Weights of a small transformer language model.
Architecture: RMSNorm before each block, rotary positions, biases on query, key and value.
Each number is 128 + 24 x the weight over its row's rms, rounded and kept within 0 to 255. Layers, rows and columns count from 0. Numbers have three digits each. The size before them is the row's rms in percent of the matrix's.

# gate: layer 5 MLP gate, 704x128, rms 0.091, rows 138-168, columns 64-127
# up: layer 5 MLP up, 704x128, rms 0.0805, rows 138-168, columns 64-127
# down: layer 5 MLP down (transposed), 704x128, rms 0.104, rows 138-168, columns 64-127
gate138 100:123114137149148140123151123126127126133150148099117112131121119113087102140102146137114166129120072140135127128164136132155103122126115076143098099145100160115141089124143131113124089119152096
up138 097:147086111140099131152139140138118150094128133127139116140161117186166129106105117149141092144109100160095092113136157110078095165156182149147079112133104104134112128144081109128143110122143105
down138 097:079126140092123139132119127120088127153167152126119169135120132140123146097106133137149160118161120148110081111099109143100118109145162129142147120179177174077171149159144133118147098110101104
gate139 074:103122151119134136120125126091085168127124115142126118137114165184124182108130088157150101104141145123150127090117132131130146133134141113086171155166103163137146104146126135121103116142132167
up139 087:154123103145117116128149115114176106132131121096116140095101121171114139129135110139119186127136116139135147112079139137162144124132111080122158119094141112144117144096147133113108154146123092
down139 082:089094123106150119130129100115149120077101126160111123104140102076137120105116091130155141184135144138075086149123095092144127114099110136109106173129139167119109133121082141107143123109155150
gate140 098:118103121149138145183133096134126122137161142126113118127109082147111121084092121129124143127138097119147079089118173098123107157144149119121116103159173179109097095109140163122120084158125125
up140 098:167087083140100133154136141147164089115141142159114154112138082147112114144127132122174122133129140106125130121117147122116126150109117105107105120127168161144103145134149126132064105132153144
down140 101:116144147115158126155164152138101135101095100169147091125144128138144111121132144120119098132141153139118128140128143102151110093165085084057137128154114145161109088101170184139115120149124142
gate141 087:143171099107112189100124139147161172129128126118154100115150133142149139117143153126131154087132173114138123192099126120170099147092120126089089116144169130170080136120143131128138122099082115
up141 098:127136159129087160119104148124096146107136163084140119132085152150137133098162196114117148144109175101124157155145126123128113101145122113123155144167115075113128103155158108154107112125125140
down141 091:136124121112132156077124113116116117122128118173099133121144091102138199073131135144102115139132094174078117093122125173092100127085094111146130097128112154127151121140133167102153134121153084
gate142 098:166169161131185133105184124092148135134133115098142135079139137127171136084108124151143128122141150090119153107168125163135122124102135136151106110143118133122074105130156109105100088151095149
up142 088:152117116093100117141138137154136171162161107171135136145080153166117108156173120159148149120077118131093136151117085126143166113143109118099120143136140132148145115127119112160107108075097134
down142 092:136129127106115125125158065100133123059166153139132153169112149175139145135112155128141141127146085174144119111126137132177138115169162180116164138108143166162123115104083116104142111167151122
gate143 112:167139082155130115113146123077162118123103140129131098115125097162150095138117090145133118125139121141121146125143114098116116134145129175135166108118148091102129133085119126108127089098097119
up143 092:137140144157101129118125113105149111139126134118178119117130143154159182137101147127097128120122099090146127153143124140130080119105158140112142091104132128104116111143076072112126124175135120
down143 101:155179110153143146068117172138138113093121110122116134159135113160103126115150079106155139147126108126112136105198151086137132102044170144113132132122073115106104139143129111121110153096127072
gate144 096:158126100115113158162109135122119138130128150175102140096132123091077137098139100179169118112100098151132160092106135105123151135113159149117182114160117114083118083097139093108087123111150137
up144 093:117159147169137117108119133180138146073121125119141140146113154113118069189165152118135143147124186147085168137166142135109083131121149101118137136128126126133129125122110157131167131152149131
down144 092:149122090145144164145091113137115164109094138127135090158093107112135145138086117148080091101133163097125100125082151153107143126134100130120168100128124142097136103147136193113152088148137084
gate145 103:120149145162113110168127111081125140119146122137080162135132126105094110117125120162094076080121150125125122120186129106136116109190172135111157130124176093113119120116130122159123104096143101
up145 100:121104125123120125113163097181138130097129122142140177135099100131131127115110110092122122111129107119099143100119150143144158131110129104142133123138126150093121122152154095129167122145105144
down145 102:117118162135104118109110111136123121125114124120106139128134137119142143097129101166153109154161114106124125121078135098182119112122126152155097133103148152108137105171066091096136095103157121
gate146 087:148097115181146163134141113137149089104160122151118101103095151091148129128111163132162124123119111125141109164125139099107097106154131134156155137142095175141156159121094166105153139171159129
up146 093:120092093116090139144136112129152103160115111132149090137135115170168121113162110174124162201151136124180180104132132159093124129136151122119117112114101154140137125098166156132156149148164136
down146 096:111156111126181126174066094131120085138139106160168122129113125091123089096131141109115123092103100140155155136096135106168145146160115107143141133112098138138133155149100128136108141096110103
gate147 103:192152105166124115141110140102151130107153122154124163143115147137192114116140120128100124129099128184103135104136136162135086153132157130099158106138155144119113146097101130137084104116121149
up147 104:134130146136120136098104172126153141162137177157101142132148115199103168140134146172139101129106139137093132105092120105160124127158147114153165130106169097107144145149101114133092143122135123
down147 106:103131151137112205132145158125062128143122133138140139109127123153132131142120124149119146147117131118132160147154160124145119145145134128132162130156118118108096086136111141125109135126146146
gate148 095:133164153124133127114108121115142122143125154130111141188127174111117130140108140170112088085138143158129120117150131129128092135124137089098143142111144131141126094099166152122099089127129098
up148 097:135160137118129126108123153161135150123127157143163177104103095139091132108153083132109176132088156111106189141146167154129139106112116134102138113127116123093124152154156094140156087129117088
down148 100:132102143144134143112072148143108142146111116132136133144155106129101158115084110130090121103099148123085107127133142169120137137134123136107131139097150111152141168157166131098175123139121120
gate149 088:131148126139170134129141156163155132125147132145079095128101155129122125184111130094080118142122174119120082133139156121145139143152160132098155130149152131128152145150121101128120116143114188
up149 092:136174143098108109149156170120164159167122137120106094101131121130135123154161127113097097114130109126136103139143169136141135094136142180110109140123126109123099083140139143161151155136133145
down149 094:164162143150126059131087140184128133132145128115126133137169123134095124142153141101115135121117147149149134117154137159137106124106153118145087141190109161131175091108147131140095137100150126
gate150 092:160141073111140097134140154095159108176145132110086121124142134122121144127127133142111132127101160088093128148144123127121092121154119149167171140125171106102150170140118155192112106142129152
up150 087:121117136101146119119067185161109124147129116137149126120122096158138129143145159128078152109091103133128101105118116125162095119140105160155118127141122110145123138117079123142129114116102120
down150 093:069167171126169142102094129099105123151119138157142135124123108117146125188125121094126161187152123138149157113127135127098169135091126129146092139146143115135083127142103101092153121125149136
gate151 096:159072126113061134115114155116153141168128161136143134125093115126143096106127149142131088112142171129088159114094166141137147150117124118105108131100122102099109141092128096162109113113157147
up151 095:141137114151088117132160119137104102133131139151128162145116099111101106140145156113149066169152108117118070086113128155132160069126125173164114143102118102133171103152115095128089132078133121
down151 100:113122117091138136123125154142099095114141120083148150139114102126100089153121118058137116124150107148139096125124119097133137121133133120101072147165137159105111115137135156181160085098170112
gate152 111:123158114130136120088151161099143116134130110095130109131161111121131111139068085141153133139132110156125094086153153132151114102162070151130076127099108128149115139128142127129161136157162112
up152 101:144139118145109132193083161199129115101128114142108130152134121096117110155127172084160122126124116094124145128168138126126125156139148103107163094108146145159172138132153147099159098102127126
down152 107:106111115161102128170064128149091149146167119110130167141083121130125099122124136119138124130153135127122142135135113126174110138147183098130118135126132127073113171140066111136101154101108095
gate153 090:152090112110122110142141090116132116127102145103152069120103118169105130098126121111153134113073141146087072105129174139131139130151121142118125079148121136112158123125089091128088137126144154
up153 099:118155114104123157151093163146114108162102125064141117132111125136112139129135174163101172136124111140153120161141111122150138142125148114107114110124132091151096146135149112148151112156142132
down153 095:101113110126130172125123111104092121154121136107136103124119118121103157119110166148131174138108133109124119158111093108147170151101171096154159131087130148124146112136139112125101108091119147
gate154 102:129108131103133111139140117110114138163137101134117139114155136125153123079122122176136170065143166152121144106140156151163100134097118129120114152115129120096098135168153131149151112088124070
up154 103:134134112127116143149119132147150160176121127108139083107126162123119137098085113137145099100079155129097096134141155166182101107150139154143131150129093144149128086138113148130115135100120130
down154 099:104101115142153111101147126150081113159135080087133111100104164101116051137116145147128122126173124136122156117121086111118145133120139123142143165144136111152131089123103147136117096135136138
gate155 079:165115078139126145137145105135174156126116104123122117126086153121144137135084075120105135140138120124111114121082110164159127112112115097151144110116131152126125125102142137107138111167143125
up155 102:131113142096132134146149100164142105086119094112136136130142097132102085158150106093149092139146110152130121110137089148084177137093118096134110138107104131137083129085118117092155152145123140
down155 105:049128182159110100129142146138079132109104101121168119128157105141108123140121118115182113149137119136143128128117116147128161151126145121138146144121131136133123107098123115084118136171131142
gate156 105:158150114147106135155104150167125129142143147152112128156166140120144142110144120099097112092079117146110137103148096110103088122160080162100162116157146113122188112169132151139159104118177084
up156 102:132135178115175141135154150118131095143146151115134163099162131088111118158125106153122144138177131111141130176148141149155153125144135088143151119115125140128082134145113113128160139122119176
down156 101:146089164110105112119093078097175108157101115121114144117129163125128152146105098109147108155158152168089162097130159120149145143118176162130152119145109098139094132135129112124129138125134080
gate157 082:140105109135122128135133141150120139121123158185115138126104141077152110112095141106093118130111134127131135102156112154105060134152122161141081127134128080120110096104159099126164116149175142
up157 093:132123141098104115151120090125118137137116154162147143063089114116140089176169132087106116145129143175138153126132127138065121116144143157140115157126111107121057101091119110133183123125173156
down157 097:085157210097140125146145121134096155112097142110119120110111096143112122105166099139102091134116085168154146104143110149069121087140139174123109124148114100151116121117135133085119124113133138
gate158 104:123124116121141157099120132074127132188147097114146098138128120125119129053095113110124149122143126127095104135119123123161131148096099085087144101108161088129174144091140093169111125164116156
up158 102:140152104176121114154115127142171135120150099125132113104130152135109117169162113125137099114101105140154147171122111099119142098115105132200165104135089116169110147093112125119132154123135118
down158 106:136110148148128131165149101128144104127107136081112153097122127125100111137148082110158135100110103106150071145135091148145103141092095169121116116088085118116128110124135096125135208157139100
gate159 113:131100108096123147124141148153138150121152114087091119143130162109142115083084128097142149134075161141117148130145179117141088127162130123129157161151104108138153145117164088145124100127119126
up159 101:128163135156100112151103089157105169114087101154095122163122144095112130159135134118124112096088112142152184138122092117138142118108117116110118121148092176137146116179149130132128103147162134
down159 095:201120135136125158111126126121168134108129123092150141137160138122150124130148092128072152168149155138127151115151126107098132114111114096100149097095077094116139117088101073099166142093121126
gate160 116:162156138133108128183138158147144139140125082155143119109102126143124160121132087080137116143085115106098096109095147153122096117111115150142134138151127135088173100113108158150125109149143134
up160 102:118082110129143125132153107085115122111123126122127135171126146072117107117120114103120132172164112194120150172131099107128132139125073139143104120151115136137104122116140095133099139098137095
down160 101:115108135172152096140107111156143119128105155138141142117139137146111167142103107143119118119157125185063133122067087106102093121119106172154178126151110137094096138127153137109152104173097094
gate161 093:135143143171157104118148128126143158124146130141122169119100158140134123104131145107143137096120099113139117153127150081164124160089120140136136128130120130130103100122088093128121135165112165
up161 097:105099108115098124134149130108148108174137131147110133107134113171077143151137112071117159116109079135080131113158128138116116148160073134117116141100080132155105155122127120130106085119125155
down161 097:125082123126136142102156104132169149112118166169103103132141123118155149125126117148092129118166123121136118128097181098094127158154092099115113096078125107134112124142164088127122170160152132
gate162 103:181147121168134127110161129074122114120099099115147133126109142150121141146157105176108086106120154103116139111153122111114120107107139143137134110131158121126090102121147105140113107118120149
up162 095:089089135091099110092140097102127109136147103135132086115179089093167179117113097158137142147108102132142100142133099147087138099197093086171123142106100180101144128125118139170133126131112093
down162 096:194108120136104112140133111091127130136106124110118147111147120162143125153116097147139130122157167147151120141140145123120156149165108148155149091106145147119131129122134146097162145129115098
gate163 095:116121101182139143111124167132154121133140114185103116108134162142123101136116085122129162097152146122080122132126157118112104156100111138134137156127173133140099111129129149115149066119122149
up163 102:129120122129104099129102158073160103125116136110129112095152116134125130105137132087162146132070152140134138136169124164126109132133126158116159165118102093139070086132128131146166092078110151
down163 101:117173175123155094128128114135135125160100146115109140152141135169126091136124128138118134103106092085165111107132109116109099143139104137140114077150125112130147131122107085141106154093110128
gate164 086:122138125113113157121127140112136141111170173081107138124152139102135114125094087103139118117127122166178115129124108113127149140116107097148078130129130147141112106125198130165130131158123128
up164 091:105129133101143087132132094106126153136161154174142138165117138162133116103154085147089133109133144130103122146139133100159115126149103149133178117149141150096111129114067126137156096120130152
down164 088:158117112115132131156149115110143107095144121177077128136111116111110094143095095128137146143145132144088115148137121142135158138115118151127165124131152067143107110095106141112118123130165102
gate165 113:150118116116136084128153127139125108160124120142093145149133111084128118138130148141115128119126158078147075140130122146146123073141075136093164112088102137123130185137129114180124107142127118
up165 107:114139097132142153187092126106142121147129145127160093112160154101122130117144109128105159108096141128110144133092097092081161138161115106148084132119100140148104122136141108144134161084107120
down165 109:127104130135158125117147158053151129124137174162092137134102090156127087168102132087130152153094150115163127108130090102115163141149151099181128116102138102101145103110134134128132108171110115
gate166 082:132123112176143135140147142124140075116192134139143114114108133112094150122087118125143143108163117118134149107151125152151141132152093099140153116110151101117116119155164154130159121119135120
up166 097:150138134130141122114154200156125190137137145139114200131129112130077150145095158145117122132106164129103139141127148129140095135141150111103113148110176127154174081136122085153115107112122119
down166 100:148107085143116125148141101120146145158140145120165139103123142112087119110092151132087090082107135113156137161119134147134144112166106108115093100140163131155146139092108145141122103123168122
gate167 111:147094113146163093152159183129127118129124139148093100158151128144125109123128103138108128109125118143134151131091145135167107140154101108104156107128181143139143119145149102161083149111097143
up167 104:142125125126179086098109112137104162080132132160106175094122077100134129116122085154131138148135118142158127148088083096140144167118106144109121154144118175138147127145158110113074099137096100
down167 107:163124083174144147093158136140132124127085117107136116128136108137104091080105153140172106137121147140160156159121119134127124171155137129116126123096130093132129114118163182120147147140126130
gate168 124:159154117130125157158175097123138135136133111159115137118126162094131121138068099126120123128128123155170146127061113136132106158112128115133119115140153106110113104146127103135137145182120131
up168 115:122156128114150102202134124100118162140147144145129148136166150141112111136145108107136102174135074114110109139127129107097105163188126149109115137108126131096121116105159139142148090138079155
down168 113:137136128133151111116163153137141116114106114082106137148114137143120119098117141130091128157091097103128122085136116103167111101151064106147120145136102156108098129119104118126137125160103098